Weights of a small GPT-style language model, trained from scratch on English Wikipedia.
Size: 13 layers, 4 heads of 128 (1 for keys and values), vocabulary 4096.
Architecture: no biases in attention or MLP, untied embeddings.
Training: a variant of SOAP for these matrices, 493M tokens, 7525 steps.
Each number is 50 + 10 x the weight over its row's rms, rounded and kept within 0 to 99. Layers, rows and columns count from 0. The size before them is the row's rms in percent of the matrix's.

# o: layer 5 attention output (transposed), 512x256, rms 0.192, rows 1-5,128-133,256-261,384-388, columns 0-255
# v: layer 5 attention value, 128x256, rms 0.0916, rows 1-5, columns 0-255
o128 105:70 57 66 53 56 51 36 44 53 51 52 58 40 50 57 60 60 41 47 66 40 45 66 43 48 62 43 48 43 50 53 51 58 29 55 42 58 54 51 38 49 33 38 36 72 73 43 45 41 49 33 24 48 47 50 34 40 62 73 55 59 47 47 51 46 49 64 46 60 48 45 37 58 47 70 54 46 44 45 53 37 36 42 71 58 60 29 56 59 43 60 46 67 48 71 65 57 45 62 47 53 61 63 53 42 45 39 37 29 49 48 43 52 63 43 54 66 27 45 44 49 59 45 60 55 35 64 52 50 63 40 59 41 46 43 41 50 40 44 45 62 46 48 61 55 53 35 53 45 36 52 38 54 46 48 55 25 34 47 53 64 53 51 62 59 55 41 63 49 59 34 43 58 44 65 45 59 37 54 51 52 48 58 49 54 42 37 51 38 38 37 30 57 51 54 43 51 33 29 46 38 56 74 40 38 51 48 63 72 38 59 45 46 46 48 51 51 55 56 39 57 39 44 45 58 61 50 33 51 47 48 53 42 41 58 60 51 38 48 40 53 65 65 58 56 48 50 38 57 38 53 53 44 52 48 26
o256 089:47 48 42 66 41 51 54 61 69 64 39 59 71 44 55 46 43 71 52 44 42 46 57 56 54 38 56 53 43 39 31 58 38 43 49 41 13 55 49 48 60 59 65 52 59 37 32 43 43 61 58 45 65 60 54 63 55 38 57 54 55 47 51 69 59 49 60 63 66 53 48 48 46 57 37 41 63 45 57 47 48 65 44 26 37 46 64 60 61 51 39 58 46 69 50 41 36 45 50 41 38 61 37 50 53 62 64 58 44 45 35 35 41 49 46 48 24 51 35 75 47 51 55 41 43 72 54 27 46 53 53 49 61 60 41 44 63 61 54 60 49 49 46 51 50 67 54 54 64 37 54 45 49 45 41 52 41 50 38 56 57 54 36 58 44 52 45 47 67 53 38 48 46 57 48 61 29 39 48 54 43 55 59 41 44 61 81 62 58 44 51 59 52 44 39 56 35 51 49 60 60 44 43 53 17 55 62 39 42 48 52 45 62 29 53 59 60 42 34 46 40 55 56 50 55 43 49 43 42 41 49 49 52 58 43 36 54 48 51 67 37 51 38 57 42 63 61 48 52 48 40 57 62 48 50 51
o384 097:53 47 36 52 43 51 48 42 49 48 22 38 42 42 57 57 42 33 35 35 62 78 50 46 38 58 64 48 28 57 60 49 57 72 37 70 47 66 39 41 39 60 61 44 47 53 57 53 63 55 38 61 43 57 60 65 52 42 56 77 38 53 56 43 43 50 46 39 52 39 52 55 45 57 43 50 54 40 42 65 54 53 54 71 57 49 50 60 51 31 42 61 51 40 42 39 32 45 41 48 68 37 51 52 50 29 68 61 49 54 55 35 62 60 57 49 46 57 48 42 52 36 62 52 54 45 41 58 46 34 52 59 63 47 46 70 50 63 55 50 45 54 52 54 42 40 49 46 56 52 45 51 31 52 62 43 59 66 59 45 58 40 44 52 45 45 52 45 45 50 48 26 59 66 29 60 56 43 40 43 67 63 70 50 46 55 40 48 38 50 52 46 54 69 56 45 60 59 50 47 54 55 45 55 73 49 59 43 26 47 38 49 50 68 46 66 54 48 59 40 64 46 46 33 40 30 49 53 46 39 35 67 53 44 53 30 57 44 55 56 52 57 59 62 43 58 58 44 40 45 41 38 67 50 49 60
v1 102:55 55 41 51 47 44 58 64 50 51 61 33 60 46 69 61 40 56 52 48 45 65 59 60 57 41 41 60 57 53 31 47 59 47 44 63 68 49 60 55 58 51 50 45 58 47 62 46 67 27 61 50 60 38 36 66 59 35 44 48 44 50 42 51 50 50 45 62 32 58 41 44 56 52 67 36 62 51 52 47 38 39 53 50 64 56 55 41 49 32 34 48 53 53 63 71 52 25 50 37 50 49 41 56 52 43 56 44 51 36 60 38 40 53 61 53 54 65 49 39 52 59 45 50 43 46 73 56 47 46 48 34 14 37 65 48 62 49 72 33 56 51 47 48 41 40 70 33 46 49 41 62 44 44 65 51 70 56 43 66 43 50 46 49 44 43 39 46 48 58 40 31 51 37 51 41 65 52 60 78 50 45 52 54 54 64 62 54 79 51 41 53 49 42 49 46 34 47 40 67 51 53 63 43 57 63 69 54 46 57 52 67 48 55 42 54 42 46 47 61 53 61 33 52 54 56 38 52 40 55 50 53 61 46 61 51 39 37 50 54 36 41 43 65 38 66 42 53 59 49 43 55 60 48 50 39
o1 104:44 53 47 56 49 46 48 46 49 45 50 58 46 35 37 29 58 43 39 49 34 49 53 42 62 54 49 56 53 40 45 43 41 71 45 55 54 65 44 36 52 58 58 59 38 32 63 55 49 48 40 52 51 32 36 38 63 48 34 68 56 38 46 40 67 58 52 50 55 36 52 46 57 52 32 63 55 53 35 50 46 60 42 54 48 41 62 35 59 50 47 49 58 43 41 43 31 54 53 53 44 56 65 38 43 52 38 56 57 60 37 48 39 50 53 42 64 59 41 39 41 65 58 37 39 58 51 48 51 68 38 52 55 48 46 41 67 48 29 52 34 49 68 56 59 31 49 66 28 42 52 71 53 60 56 62 69 40 45 71 50 45 32 56 32 58 44 35 48 36 46 34 53 22 58 50 21 58 36 31 56 46 46 51 31 57 56 45 51 47 65 51 40 43 43 51 52 47 68 41 61 52 59 43 53 46 36 52 54 60 52 51 53 67 53 67 57 36 51 49 69 62 59 62 50 65 35 51 48 46 39 47 48 56 42 48 56 49 46 50 54 61 54 53 49 48 29 59 50 29 43 47 56 72 48 44
o129 105:49 43 54 68 42 59 51 46 48 50 49 63 42 40 64 62 38 62 49 56 45 45 51 51 24 34 54 60 50 55 48 50 29 39 60 33 48 60 57 57 47 63 36 49 39 55 47 46 34 57 30 43 52 54 57 57 34 37 53 42 22 54 33 43 52 50 49 53 46 31 58 64 61 51 49 44 61 59 60 32 48 46 39 37 41 61 41 60 50 56 40 62 52 71 40 62 43 58 34 46 35 34 32 35 54 54 48 58 48 55 65 64 61 48 45 46 41 34 62 37 73 55 35 50 59 54 58 42 61 55 43 53 52 31 47 52 49 57 49 51 43 35 35 57 51 54 51 54 60 42 58 56 51 61 42 42 48 49 68 26 43 45 50 30 57 49 47 42 61 69 51 54 35 48 41 46 62 55 39 65 55 28 56 39 41 41 66 63 59 50 35 43 49 40 24 49 62 47 50 58 49 53 51 48 47 48 54 42 42 51 28 53 58 59 43 68 50 70 53 41 56 59 38 32 47 39 41 42 32 51 54 52 62 63 44 48 62 39 61 49 44 51 50 49 55 59 49 28 43 45 48 52 40 39 37 54
o257 094:54 54 37 46 49 48 40 63 69 54 28 59 30 46 64 47 52 56 56 39 44 70 50 61 31 56 40 56 67 68 61 47 62 47 60 32 37 45 50 34 64 44 47 48 54 55 45 60 37 60 51 49 48 53 36 45 34 61 49 49 50 50 41 45 42 54 52 58 58 56 51 45 51 39 28 46 55 41 51 45 60 45 60 44 47 56 54 42 57 66 69 54 39 49 43 59 59 55 81 47 55 51 62 49 62 44 51 54 61 52 49 54 62 45 42 54 39 67 52 56 29 67 43 60 54 66 58 51 55 19 40 60 46 59 46 54 72 55 50 50 63 59 62 50 61 52 45 46 55 47 43 49 49 62 38 61 62 58 54 41 67 46 55 58 60 56 63 51 41 32 62 55 65 68 44 47 52 41 45 64 65 67 42 66 58 63 37 35 30 52 41 51 38 45 59 52 31 53 46 47 44 50 49 35 47 30 43 56 46 44 62 54 54 41 36 30 45 46 54 45 36 47 42 60 46 38 59 66 62 27 56 46 48 63 57 41 29 57 34 53 51 61 57 45 54 58 43 61 61 64 51 51 57 51 46 58
o385 101:48 38 62 28 34 58 60 53 34 49 52 32 59 46 37 65 49 51 38 67 65 46 41 51 61 64 59 37 68 44 46 53 52 50 47 47 60 41 48 66 33 58 48 40 54 52 50 44 56 64 59 43 55 54 57 54 60 62 61 36 61 60 56 36 44 49 43 40 50 67 45 52 67 58 69 44 42 62 39 54 54 54 63 74 47 51 38 64 35 39 39 53 42 52 46 35 43 49 42 54 59 67 43 59 35 50 67 53 45 31 64 58 45 57 40 39 64 46 41 43 44 44 66 63 51 46 37 63 48 58 69 35 47 59 49 62 26 53 53 47 53 42 48 45 32 47 30 51 45 47 50 35 36 42 50 48 35 51 37 52 58 55 36 50 58 48 44 57 57 46 44 50 55 60 46 55 53 47 64 46 31 45 72 38 60 46 35 33 56 64 58 52 53 54 52 65 47 56 35 45 39 53 42 60 46 63 54 51 36 55 28 39 51 43 59 46 42 61 35 52 39 19 48 51 42 48 51 45 51 43 52 59 47 48 39 47 49 60 57 31 58 45 41 45 48 50 82 42 56 51 43 48 37 58 57 43
v2 102:52 38 30 56 46 50 60 40 51 62 60 55 48 68 61 39 48 52 47 46 62 50 50 45 52 41 40 46 39 53 49 52 64 47 44 47 55 49 45 30 47 65 43 40 51 34 61 54 36 67 57 61 59 57 54 51 53 43 59 47 34 49 51 59 43 48 60 58 50 48 45 56 49 66 61 56 55 61 41 56 55 59 44 42 73 54 44 65 42 68 69 32 53 52 58 41 61 48 44 60 51 49 49 41 42 43 51 42 66 46 41 55 48 48 47 38 61 63 56 59 68 50 43 42 52 51 32 47 59 78 43 36 44 42 59 37 61 54 72 47 50 51 49 49 59 41 47 56 45 53 56 41 61 43 44 67 48 45 62 61 32 67 48 40 68 27 64 50 52 53 53 43 65 54 62 63 58 38 54 40 50 54 66 43 52 57 40 57 74 50 55 43 56 64 57 46 59 29 55 65 48 44 57 19 66 34 57 57 41 48 33 33 46 27 49 38 51 54 37 50 54 46 62 51 44 65 62 49 50 46 58 61 40 58 58 56 51 43 61 45 40 53 78 32 75 47 42 58 52 51 56 44 62 42 66 39
o2 103:49 43 53 55 23 53 56 55 53 53 33 46 55 50 51 48 50 66 44 42 54 54 48 51 36 63 47 62 44 49 63 54 51 50 25 39 38 42 48 56 54 50 43 44 51 45 66 50 45 59 51 44 58 43 40 45 54 42 45 52 49 62 52 47 49 53 49 34 43 40 47 53 64 65 35 54 47 62 29 21 49 50 36 46 48 36 48 50 38 52 44 67 67 36 68 48 51 43 53 61 67 48 45 52 58 50 45 66 68 63 50 59 46 68 42 60 53 60 34 58 41 30 53 75 52 52 64 61 76 60 53 42 50 48 54 52 73 47 50 48 39 30 55 55 48 33 54 51 36 48 41 46 54 43 57 53 39 52 43 55 45 38 53 63 35 50 70 49 48 38 31 47 50 35 50 36 52 44 50 54 52 50 61 61 46 52 49 29 52 31 56 68 64 67 63 52 58 58 42 38 42 53 34 42 49 51 49 55 67 65 39 67 37 66 40 59 47 51 39 68 35 54 44 53 50 40 42 51 57 54 47 47 61 32 71 48 58 57 41 29 50 61 50 52 41 59 54 53 39 74 62 47 40 56 50 57
o130 106:27 50 47 39 63 64 48 57 54 34 56 57 59 62 67 44 50 47 63 74 49 37 55 63 49 57 55 51 49 44 40 54 46 33 53 54 53 33 67 44 33 53 49 58 49 52 59 43 50 41 49 55 39 43 61 60 49 39 45 61 51 46 53 67 52 40 44 57 56 36 65 56 41 50 31 50 25 47 51 56 57 60 55 48 56 71 29 31 35 58 58 62 28 43 53 45 51 48 39 46 43 34 64 66 52 44 40 51 41 38 49 44 58 39 60 62 47 51 42 39 41 45 60 42 45 67 56 55 36 45 70 41 56 49 28 51 59 66 64 71 47 53 73 46 74 60 57 53 61 61 52 54 44 42 55 64 57 60 47 52 60 43 74 59 59 48 55 53 60 54 58 53 61 40 46 56 51 61 57 40 45 51 45 37 59 54 39 62 43 49 64 64 53 57 37 47 43 50 58 41 31 39 53 58 65 57 30 46 42 38 54 52 61 48 54 35 48 56 44 60 39 58 61 39 47 66 53 33 56 65 44 49 38 45 45 51 66 17 57 49 46 52 62 62 51 53 44 49 58 50 57 47 36 51 46 47
o258 092:59 63 45 50 42 44 33 42 53 55 44 42 62 37 37 60 58 40 54 49 43 39 46 41 65 20 70 52 47 59 47 41 35 63 66 34 48 47 63 58 45 27 38 64 44 62 45 51 52 48 38 47 54 45 45 72 39 50 44 28 54 35 55 41 43 54 51 56 38 47 45 34 37 34 51 59 75 54 59 45 51 45 49 60 54 32 63 57 72 46 60 58 50 73 39 55 55 44 62 49 49 59 49 63 41 58 40 49 37 54 54 60 43 44 43 49 57 48 48 52 52 46 58 44 60 59 34 59 37 33 51 53 54 61 54 62 44 32 23 51 39 62 37 34 43 47 50 57 52 50 39 62 48 51 55 39 45 66 40 31 51 46 37 55 55 49 30 61 34 40 46 53 45 75 49 49 44 55 62 62 58 53 63 37 67 61 59 47 45 61 62 42 62 33 45 65 42 43 49 58 61 60 44 56 48 53 63 43 52 33 22 45 40 56 60 52 36 36 61 36 49 51 36 49 49 55 49 55 54 53 54 53 53 49 53 58 46 54 48 50 52 37 51 63 50 42 52 61 45 48 46 38 41 66 56 63
o386 094:39 59 53 62 60 43 64 31 59 61 39 47 55 47 49 55 35 58 47 55 61 55 63 54 63 66 47 43 56 60 57 28 45 57 48 48 72 57 56 54 59 66 67 48 64 42 59 56 53 49 50 68 61 45 52 77 53 55 44 50 57 29 46 55 50 59 33 56 66 49 38 72 45 40 62 46 44 36 59 65 53 50 60 62 38 52 52 42 51 30 52 33 60 45 40 64 53 45 38 68 42 53 55 53 34 50 36 51 53 40 50 45 61 54 52 50 47 39 49 64 35 48 37 60 46 57 59 44 50 48 47 49 39 50 53 60 52 51 63 51 51 42 32 62 55 50 46 55 52 58 51 56 57 50 50 43 47 37 64 42 59 57 74 46 52 56 37 49 45 58 46 50 20 41 47 57 35 40 60 43 52 49 55 52 60 50 66 48 55 51 47 34 42 34 45 45 59 42 55 66 45 56 44 52 33 25 37 54 48 31 68 52 59 52 49 61 62 37 48 46 75 43 51 57 43 33 54 74 54 55 40 58 48 30 41 58 39 50 52 59 57 40 26 41 59 48 56 54 48 41 59 50 73 59 69 39
v3 095:38 54 36 67 65 56 65 54 49 58 33 40 36 38 50 45 46 38 50 48 62 61 44 52 47 60 55 65 45 60 57 43 48 39 67 51 44 37 35 31 42 45 50 60 42 37 52 51 44 51 55 58 46 36 29 37 46 54 44 32 62 60 45 56 64 53 48 63 50 49 59 40 55 61 59 57 49 40 43 54 65 57 64 60 49 59 64 51 58 71 47 40 47 60 69 47 41 20 75 48 41 62 58 58 56 49 48 53 49 64 62 34 49 41 35 47 55 57 51 74 53 47 49 70 42 41 47 32 53 71 50 56 44 53 48 51 52 65 47 53 70 45 56 62 55 61 55 42 44 54 47 65 47 35 57 47 51 42 49 50 51 45 35 45 37 40 35 55 54 49 53 54 59 66 52 31 38 51 52 52 46 42 52 50 56 73 49 51 69 66 53 47 46 57 55 49 41 56 59 58 31 61 34 45 50 25 53 37 49 67 53 35 43 47 67 45 42 45 72 48 35 41 41 30 29 54 50 44 41 51 50 34 38 52 32 50 38 38 49 54 54 58 56 58 49 54 51 37 45 53 50 46 49 40 32 53
o3 104:52 53 52 61 50 39 38 60 44 47 42 39 54 48 47 39 59 51 52 33 49 45 56 46 59 51 66 44 49 27 37 49 59 60 67 32 26 52 54 61 43 56 55 48 44 39 49 56 50 44 60 47 46 46 50 53 69 51 37 29 58 61 50 51 38 50 66 46 51 63 52 37 39 50 50 50 43 49 54 51 56 50 40 54 52 48 35 35 58 48 56 45 64 29 65 64 52 36 44 55 53 54 55 17 21 63 36 51 38 45 53 55 60 47 54 62 43 47 37 54 42 28 48 54 46 42 40 55 60 39 52 58 38 61 37 44 59 51 57 52 67 50 52 63 57 37 64 62 56 56 27 57 39 44 50 51 35 44 47 59 59 44 49 31 48 40 71 54 69 50 60 56 46 40 54 45 66 47 38 69 64 48 55 46 47 47 60 66 31 36 20 64 61 57 43 38 46 33 55 47 60 32 54 58 41 44 49 47 54 44 47 51 49 48 59 37 53 56 42 44 56 63 51 63 48 50 63 53 44 45 35 61 26 42 56 57 54 36 57 42 48 67 34 44 38 48 64 62 42 72 45 54 56 48 43 56
o131 105:62 46 51 62 56 48 66 62 51 62 50 53 45 66 51 47 45 36 52 43 66 38 35 50 58 56 42 72 47 61 54 50 54 59 48 36 59 50 62 40 67 48 59 31 42 45 60 50 59 48 35 56 51 48 43 58 35 53 44 62 55 20 64 79 71 50 43 48 40 39 62 23 50 62 55 64 47 43 43 50 57 57 46 33 41 48 54 44 46 57 49 49 51 53 37 52 53 46 60 56 53 51 31 51 42 54 38 41 28 62 46 35 50 35 50 51 43 45 63 42 41 63 58 39 56 59 45 38 68 53 42 47 50 50 59 33 49 58 56 44 43 62 54 53 47 49 50 69 55 25 47 51 68 65 48 45 48 41 57 41 63 39 58 55 34 58 46 39 41 49 50 45 46 49 35 55 42 48 56 47 18 36 49 51 49 65 53 61 54 63 55 52 54 66 38 52 60 56 52 61 47 78 49 69 60 63 39 38 59 44 49 63 38 52 49 58 52 48 55 39 46 44 30 57 50 37 37 54 52 54 36 52 63 50 47 58 44 50 60 51 45 66 66 51 67 51 27 52 49 51 60 40 61 42 63 59
o259 102:40 71 50 29 34 46 36 51 57 46 68 66 58 49 60 36 41 56 53 68 48 54 45 60 45 45 62 38 58 56 45 50 53 43 59 64 43 53 55 50 40 54 60 66 54 50 50 49 37 48 59 53 67 63 36 50 54 51 53 63 47 51 61 44 46 47 36 66 52 52 47 54 57 32 48 41 65 40 46 51 45 33 57 52 28 46 46 50 66 43 63 57 55 44 48 65 61 65 37 50 39 36 60 48 69 50 50 55 61 51 47 44 53 66 62 58 52 52 57 35 63 66 55 34 50 36 55 50 43 45 27 43 50 52 59 55 51 53 47 46 43 29 49 30 38 51 58 42 55 54 79 53 48 41 59 55 54 58 52 48 40 69 54 67 58 50 46 22 38 46 34 51 52 74 56 55 50 60 53 56 56 55 42 39 43 38 41 34 48 32 39 38 68 39 54 51 51 62 42 54 26 48 48 45 35 62 52 71 40 53 45 41 43 62 41 74 61 67 41 52 51 44 60 43 45 46 55 55 64 58 50 53 58 59 64 45 63 64 54 48 53 45 46 41 52 47 63 57 43 44 60 40 39 40 34 33
o387 093:61 44 51 40 49 37 55 33 46 46 49 46 48 39 57 75 62 72 50 34 41 62 61 48 43 56 57 41 44 51 60 61 46 59 41 62 44 40 51 27 44 52 49 65 47 59 47 32 50 64 45 38 46 37 49 57 50 43 42 42 45 61 37 53 50 52 49 47 48 54 46 53 34 44 49 42 41 45 51 52 53 42 69 71 69 45 62 63 44 60 38 47 40 50 52 50 39 73 57 52 44 42 50 67 71 48 50 48 57 44 62 74 56 48 72 48 53 57 56 43 41 38 55 44 52 59 51 40 51 42 56 66 69 37 48 68 55 41 46 49 45 46 58 73 50 52 50 60 59 48 51 44 64 53 60 72 70 57 55 52 55 31 43 53 45 47 39 73 61 54 46 56 56 44 63 39 41 53 46 42 50 50 35 52 53 56 60 57 63 69 55 59 30 54 52 58 50 51 45 33 48 36 51 65 77 43 63 45 34 58 56 41 78 44 43 48 38 45 61 45 55 38 51 49 41 54 45 48 55 64 53 23 48 55 43 36 45 51 56 37 45 34 47 55 39 46 63 27 51 47 50 52 33 61 49 56
v4 095:74 55 56 65 48 54 38 53 39 39 53 47 61 49 82 47 51 42 54 76 28 45 45 46 44 53 51 49 41 38 42 47 47 61 38 52 43 55 45 44 40 63 57 41 35 53 59 38 61 46 49 55 54 51 54 53 38 65 60 70 38 59 31 57 48 57 49 50 46 40 45 52 57 46 62 32 43 42 44 38 60 52 45 51 57 41 58 43 58 50 37 63 37 53 46 57 46 59 49 34 42 41 53 42 46 46 43 60 51 60 66 36 38 30 38 61 50 58 50 68 55 51 31 46 46 50 61 59 41 35 51 27 52 84 63 46 58 46 60 50 32 55 45 55 66 51 65 41 51 60 48 34 57 50 63 42 59 34 54 48 51 56 47 36 46 60 63 56 50 56 51 64 63 52 47 35 44 42 57 44 64 54 33 56 32 55 53 55 56 46 50 64 61 50 40 44 68 60 65 39 44 38 51 30 60 45 45 44 55 60 59 45 41 70 50 58 61 46 39 43 50 42 71 63 56 40 59 51 75 60 44 55 59 58 34 49 47 40 46 58 52 54 53 34 53 51 50 54 43 51 29 61 61 45 42 37
o4 090:36 48 52 57 44 65 54 46 48 56 72 51 59 53 38 59 39 51 49 54 52 46 60 62 56 52 68 34 60 49 44 47 51 57 67 48 27 60 61 58 68 47 48 55 52 62 47 42 42 60 63 55 52 37 39 62 64 44 39 51 49 56 46 34 70 40 71 52 52 61 52 52 61 51 31 42 63 54 46 55 56 49 76 54 53 48 58 51 32 39 60 44 38 46 47 38 41 52 45 58 42 69 58 62 32 58 54 63 62 62 61 67 38 54 58 39 43 55 39 55 66 51 46 38 52 66 43 51 48 44 42 34 55 45 58 51 39 52 61 56 56 58 41 42 53 42 48 33 52 73 54 41 66 40 39 60 53 55 48 43 53 40 58 50 48 56 69 71 46 36 50 54 50 43 55 34 42 46 52 33 69 57 71 51 47 36 51 60 36 60 55 60 49 37 45 46 40 53 47 45 64 43 40 45 62 36 72 35 57 43 45 64 40 65 71 25 40 51 47 63 51 54 46 29 55 49 49 45 33 49 64 63 63 56 66 55 40 35 38 41 51 61 43 55 47 43 45 42 58 59 48 51 52 37 54 54
o132 102:56 61 42 62 59 50 43 57 64 71 58 43 56 48 33 52 38 47 41 46 51 63 55 46 41 54 64 36 55 55 49 45 46 49 44 59 61 53 63 53 47 59 47 52 63 48 45 47 45 49 35 56 46 55 55 50 68 23 69 49 39 51 55 42 39 58 47 39 53 41 47 56 43 42 49 27 34 44 45 61 58 39 47 63 50 48 48 50 49 33 48 62 42 66 75 39 64 38 47 62 53 49 46 58 46 50 40 42 48 45 74 37 59 59 44 59 56 47 44 52 34 63 50 59 39 62 65 39 51 38 57 50 38 74 53 43 68 43 34 55 34 47 47 55 41 63 40 40 44 43 31 51 38 53 50 61 46 57 40 48 51 58 52 51 63 69 57 43 54 53 50 52 46 62 36 67 63 33 48 50 49 47 42 43 32 65 74 52 50 52 81 36 52 51 61 29 35 38 50 59 31 42 49 50 24 61 44 46 52 49 38 46 51 64 52 49 48 39 60 64 39 47 54 52 43 58 67 68 80 42 54 49 54 54 50 47 54 43 46 54 34 47 52 51 66 53 50 61 38 59 62 58 49 56 46 51
o260 102:47 51 61 25 46 56 67 51 59 59 53 66 54 67 52 41 39 39 61 32 54 37 53 60 32 51 33 67 31 63 45 44 69 52 64 45 49 53 54 51 55 50 43 52 50 49 38 60 54 47 49 46 51 52 33 48 41 53 38 48 41 44 45 55 55 62 42 43 66 60 44 68 51 39 55 62 66 46 57 59 27 61 47 45 37 58 55 50 64 45 49 45 55 36 45 46 67 66 49 52 55 47 43 40 44 53 64 52 49 48 49 69 60 54 53 24 46 48 72 63 51 47 35 40 73 44 38 44 48 52 54 57 49 40 46 58 43 51 71 40 53 54 48 47 64 67 41 33 64 44 56 52 48 54 44 42 56 44 64 65 48 49 52 50 66 34 47 58 44 28 44 57 35 30 54 64 34 54 64 56 41 41 46 56 74 52 49 27 45 70 18 55 47 48 40 63 44 69 66 57 44 64 56 59 45 57 50 47 58 53 54 59 53 38 34 46 55 43 49 45 50 44 49 38 55 55 41 56 37 46 42 57 48 35 61 52 51 60 57 56 48 49 47 43 32 55 51 49 68 53 51 33 56 44 48 54
o388 094:58 40 62 66 44 46 52 57 48 38 34 48 20 41 57 45 71 44 57 53 41 45 41 45 46 56 59 69 50 43 47 58 30 44 43 58 52 44 38 57 33 48 56 43 56 47 45 41 44 49 47 53 43 53 60 40 48 45 32 46 57 59 39 41 51 45 32 56 59 38 60 53 51 62 44 54 64 44 42 48 34 37 46 64 56 47 38 72 41 65 38 42 55 54 39 56 46 50 44 49 52 32 50 49 61 50 53 25 56 59 37 26 42 45 42 52 45 47 47 55 65 44 50 47 43 70 51 60 60 60 38 54 42 65 64 50 26 58 42 55 47 54 70 52 53 53 33 58 52 52 44 47 49 51 74 48 44 59 68 52 60 56 57 37 44 45 40 42 59 69 44 55 56 41 74 56 43 55 53 33 49 48 49 43 54 58 29 65 48 27 53 44 48 65 63 60 48 50 28 39 32 39 67 28 56 53 43 60 26 50 42 52 43 44 48 50 55 50 36 52 58 58 67 49 48 55 58 53 36 57 47 35 44 63 29 37 58 55 40 43 42 40 56 50 70 41 58 54 55 58 52 45 56 55 61 54
v5 100:47 56 69 58 48 63 69 47 42 47 39 65 53 64 44 45 54 57 49 65 59 56 57 56 52 61 44 60 50 58 42 46 31 55 61 40 54 60 48 48 59 77 17 41 66 57 73 84 40 49 38 45 43 40 73 46 50 50 51 53 57 42 19 40 51 48 47 62 60 42 55 51 64 53 48 54 58 56 28 38 53 63 66 38 55 52 46 51 47 49 52 42 41 40 44 57 25 47 55 51 48 49 28 49 55 42 46 68 56 52 48 52 62 43 45 52 53 53 48 57 44 41 42 62 51 40 68 69 66 52 66 42 47 46 46 58 62 51 69 37 54 51 43 58 52 66 60 46 40 51 48 48 63 45 69 47 63 42 41 47 25 44 59 44 66 56 44 53 55 41 54 54 55 51 58 50 42 51 51 54 62 41 40 41 59 59 37 57 45 76 55 42 52 41 40 45 44 51 39 68 43 68 43 38 56 59 38 51 53 56 50 47 51 43 47 55 48 38 56 57 62 47 31 54 58 56 68 60 40 41 49 52 52 57 69 39 45 55 50 35 45 50 57 36 54 57 40 47 51 47 32 49 66 47 53 49
o5 104:47 68 45 41 42 58 42 54 47 33 45 52 49 65 45 51 57 49 52 43 46 34 43 45 68 51 57 67 26 55 40 69 61 57 54 64 34 42 55 50 38 48 41 41 51 37 44 57 44 55 55 48 38 49 51 62 59 41 58 62 42 65 56 47 50 47 56 61 57 50 51 59 69 54 39 61 66 52 64 49 47 50 59 39 57 68 39 44 54 43 63 60 46 35 59 62 37 62 38 54 48 44 61 50 36 43 46 53 50 38 47 36 42 56 66 52 57 62 46 62 39 70 62 44 60 67 45 58 43 23 42 53 34 58 67 68 49 42 46 44 37 61 37 53 43 59 78 28 55 60 52 46 47 63 52 56 50 37 54 48 38 47 54 41 37 61 49 56 46 66 35 46 56 37 45 56 42 52 62 49 48 53 41 52 36 51 44 37 62 42 54 50 55 50 35 53 55 63 61 39 36 62 49 71 54 37 26 52 38 37 45 53 49 57 55 55 54 51 51 63 58 61 37 36 37 56 43 62 29 46 55 65 52 67 47 35 58 57 41 55 53 47 36 49 36 43 35 48 36 44 47 53 68 60 27 45
o133 099:58 41 49 52 73 69 47 38 38 61 60 51 52 50 47 55 34 54 61 48 48 43 70 47 42 54 46 62 70 55 62 37 61 66 59 49 44 49 69 47 48 42 52 29 62 60 52 30 45 46 48 47 68 72 69 47 40 73 52 57 43 46 42 57 47 53 46 51 45 42 49 37 60 49 32 58 51 67 39 61 47 32 37 43 46 48 63 47 59 44 50 48 52 56 61 42 58 40 59 58 43 45 52 54 41 50 59 65 43 34 33 48 57 60 36 53 45 42 49 56 40 24 34 50 35 31 63 51 63 30 61 26 51 39 53 40 32 57 53 62 41 44 53 55 39 35 62 71 33 52 59 42 60 48 55 43 47 52 56 54 63 30 47 41 52 41 56 32 48 63 43 45 61 57 56 36 40 60 53 40 57 54 60 62 60 69 51 51 60 53 47 60 48 52 51 39 61 39 46 44 49 41 50 54 44 46 46 27 57 71 47 45 47 54 38 44 56 48 55 57 60 46 49 61 62 63 54 37 47 54 45 50 47 35 41 61 46 32 59 52 44 42 69 62 39 53 54 62 35 63 46 56 57 53 51 47
o261 094:39 57 51 57 35 68 39 56 43 54 41 45 56 43 37 60 49 52 31 41 49 40 62 44 60 39 65 44 65 47 57 37 41 39 39 39 57 46 49 61 63 42 48 64 33 50 38 43 63 43 40 48 47 33 47 59 39 35 51 47 41 57 52 63 61 49 45 47 46 50 52 54 17 42 51 40 36 48 44 38 45 51 47 47 67 47 37 35 47 64 56 49 52 57 50 53 57 41 52 49 51 43 61 50 61 43 45 25 44 64 59 52 44 50 52 48 52 38 50 55 50 48 62 34 62 60 42 50 54 85 45 60 67 58 31 47 33 35 36 82 62 34 55 20 61 48 38 32 65 66 33 72 41 50 57 53 63 47 44 59 57 48 54 44 56 59 49 56 59 33 64 51 41 57 44 59 46 43 61 55 48 45 62 57 45 58 55 50 46 58 43 45 64 62 63 64 51 42 52 59 44 45 61 39 47 52 51 60 42 58 61 40 65 52 59 41 35 59 42 38 59 47 54 52 47 52 75 49 77 49 41 47 51 56 41 46 57 59 46 57 57 58 39 63 53 58 59 56 65 50 45 54 52 43 54 47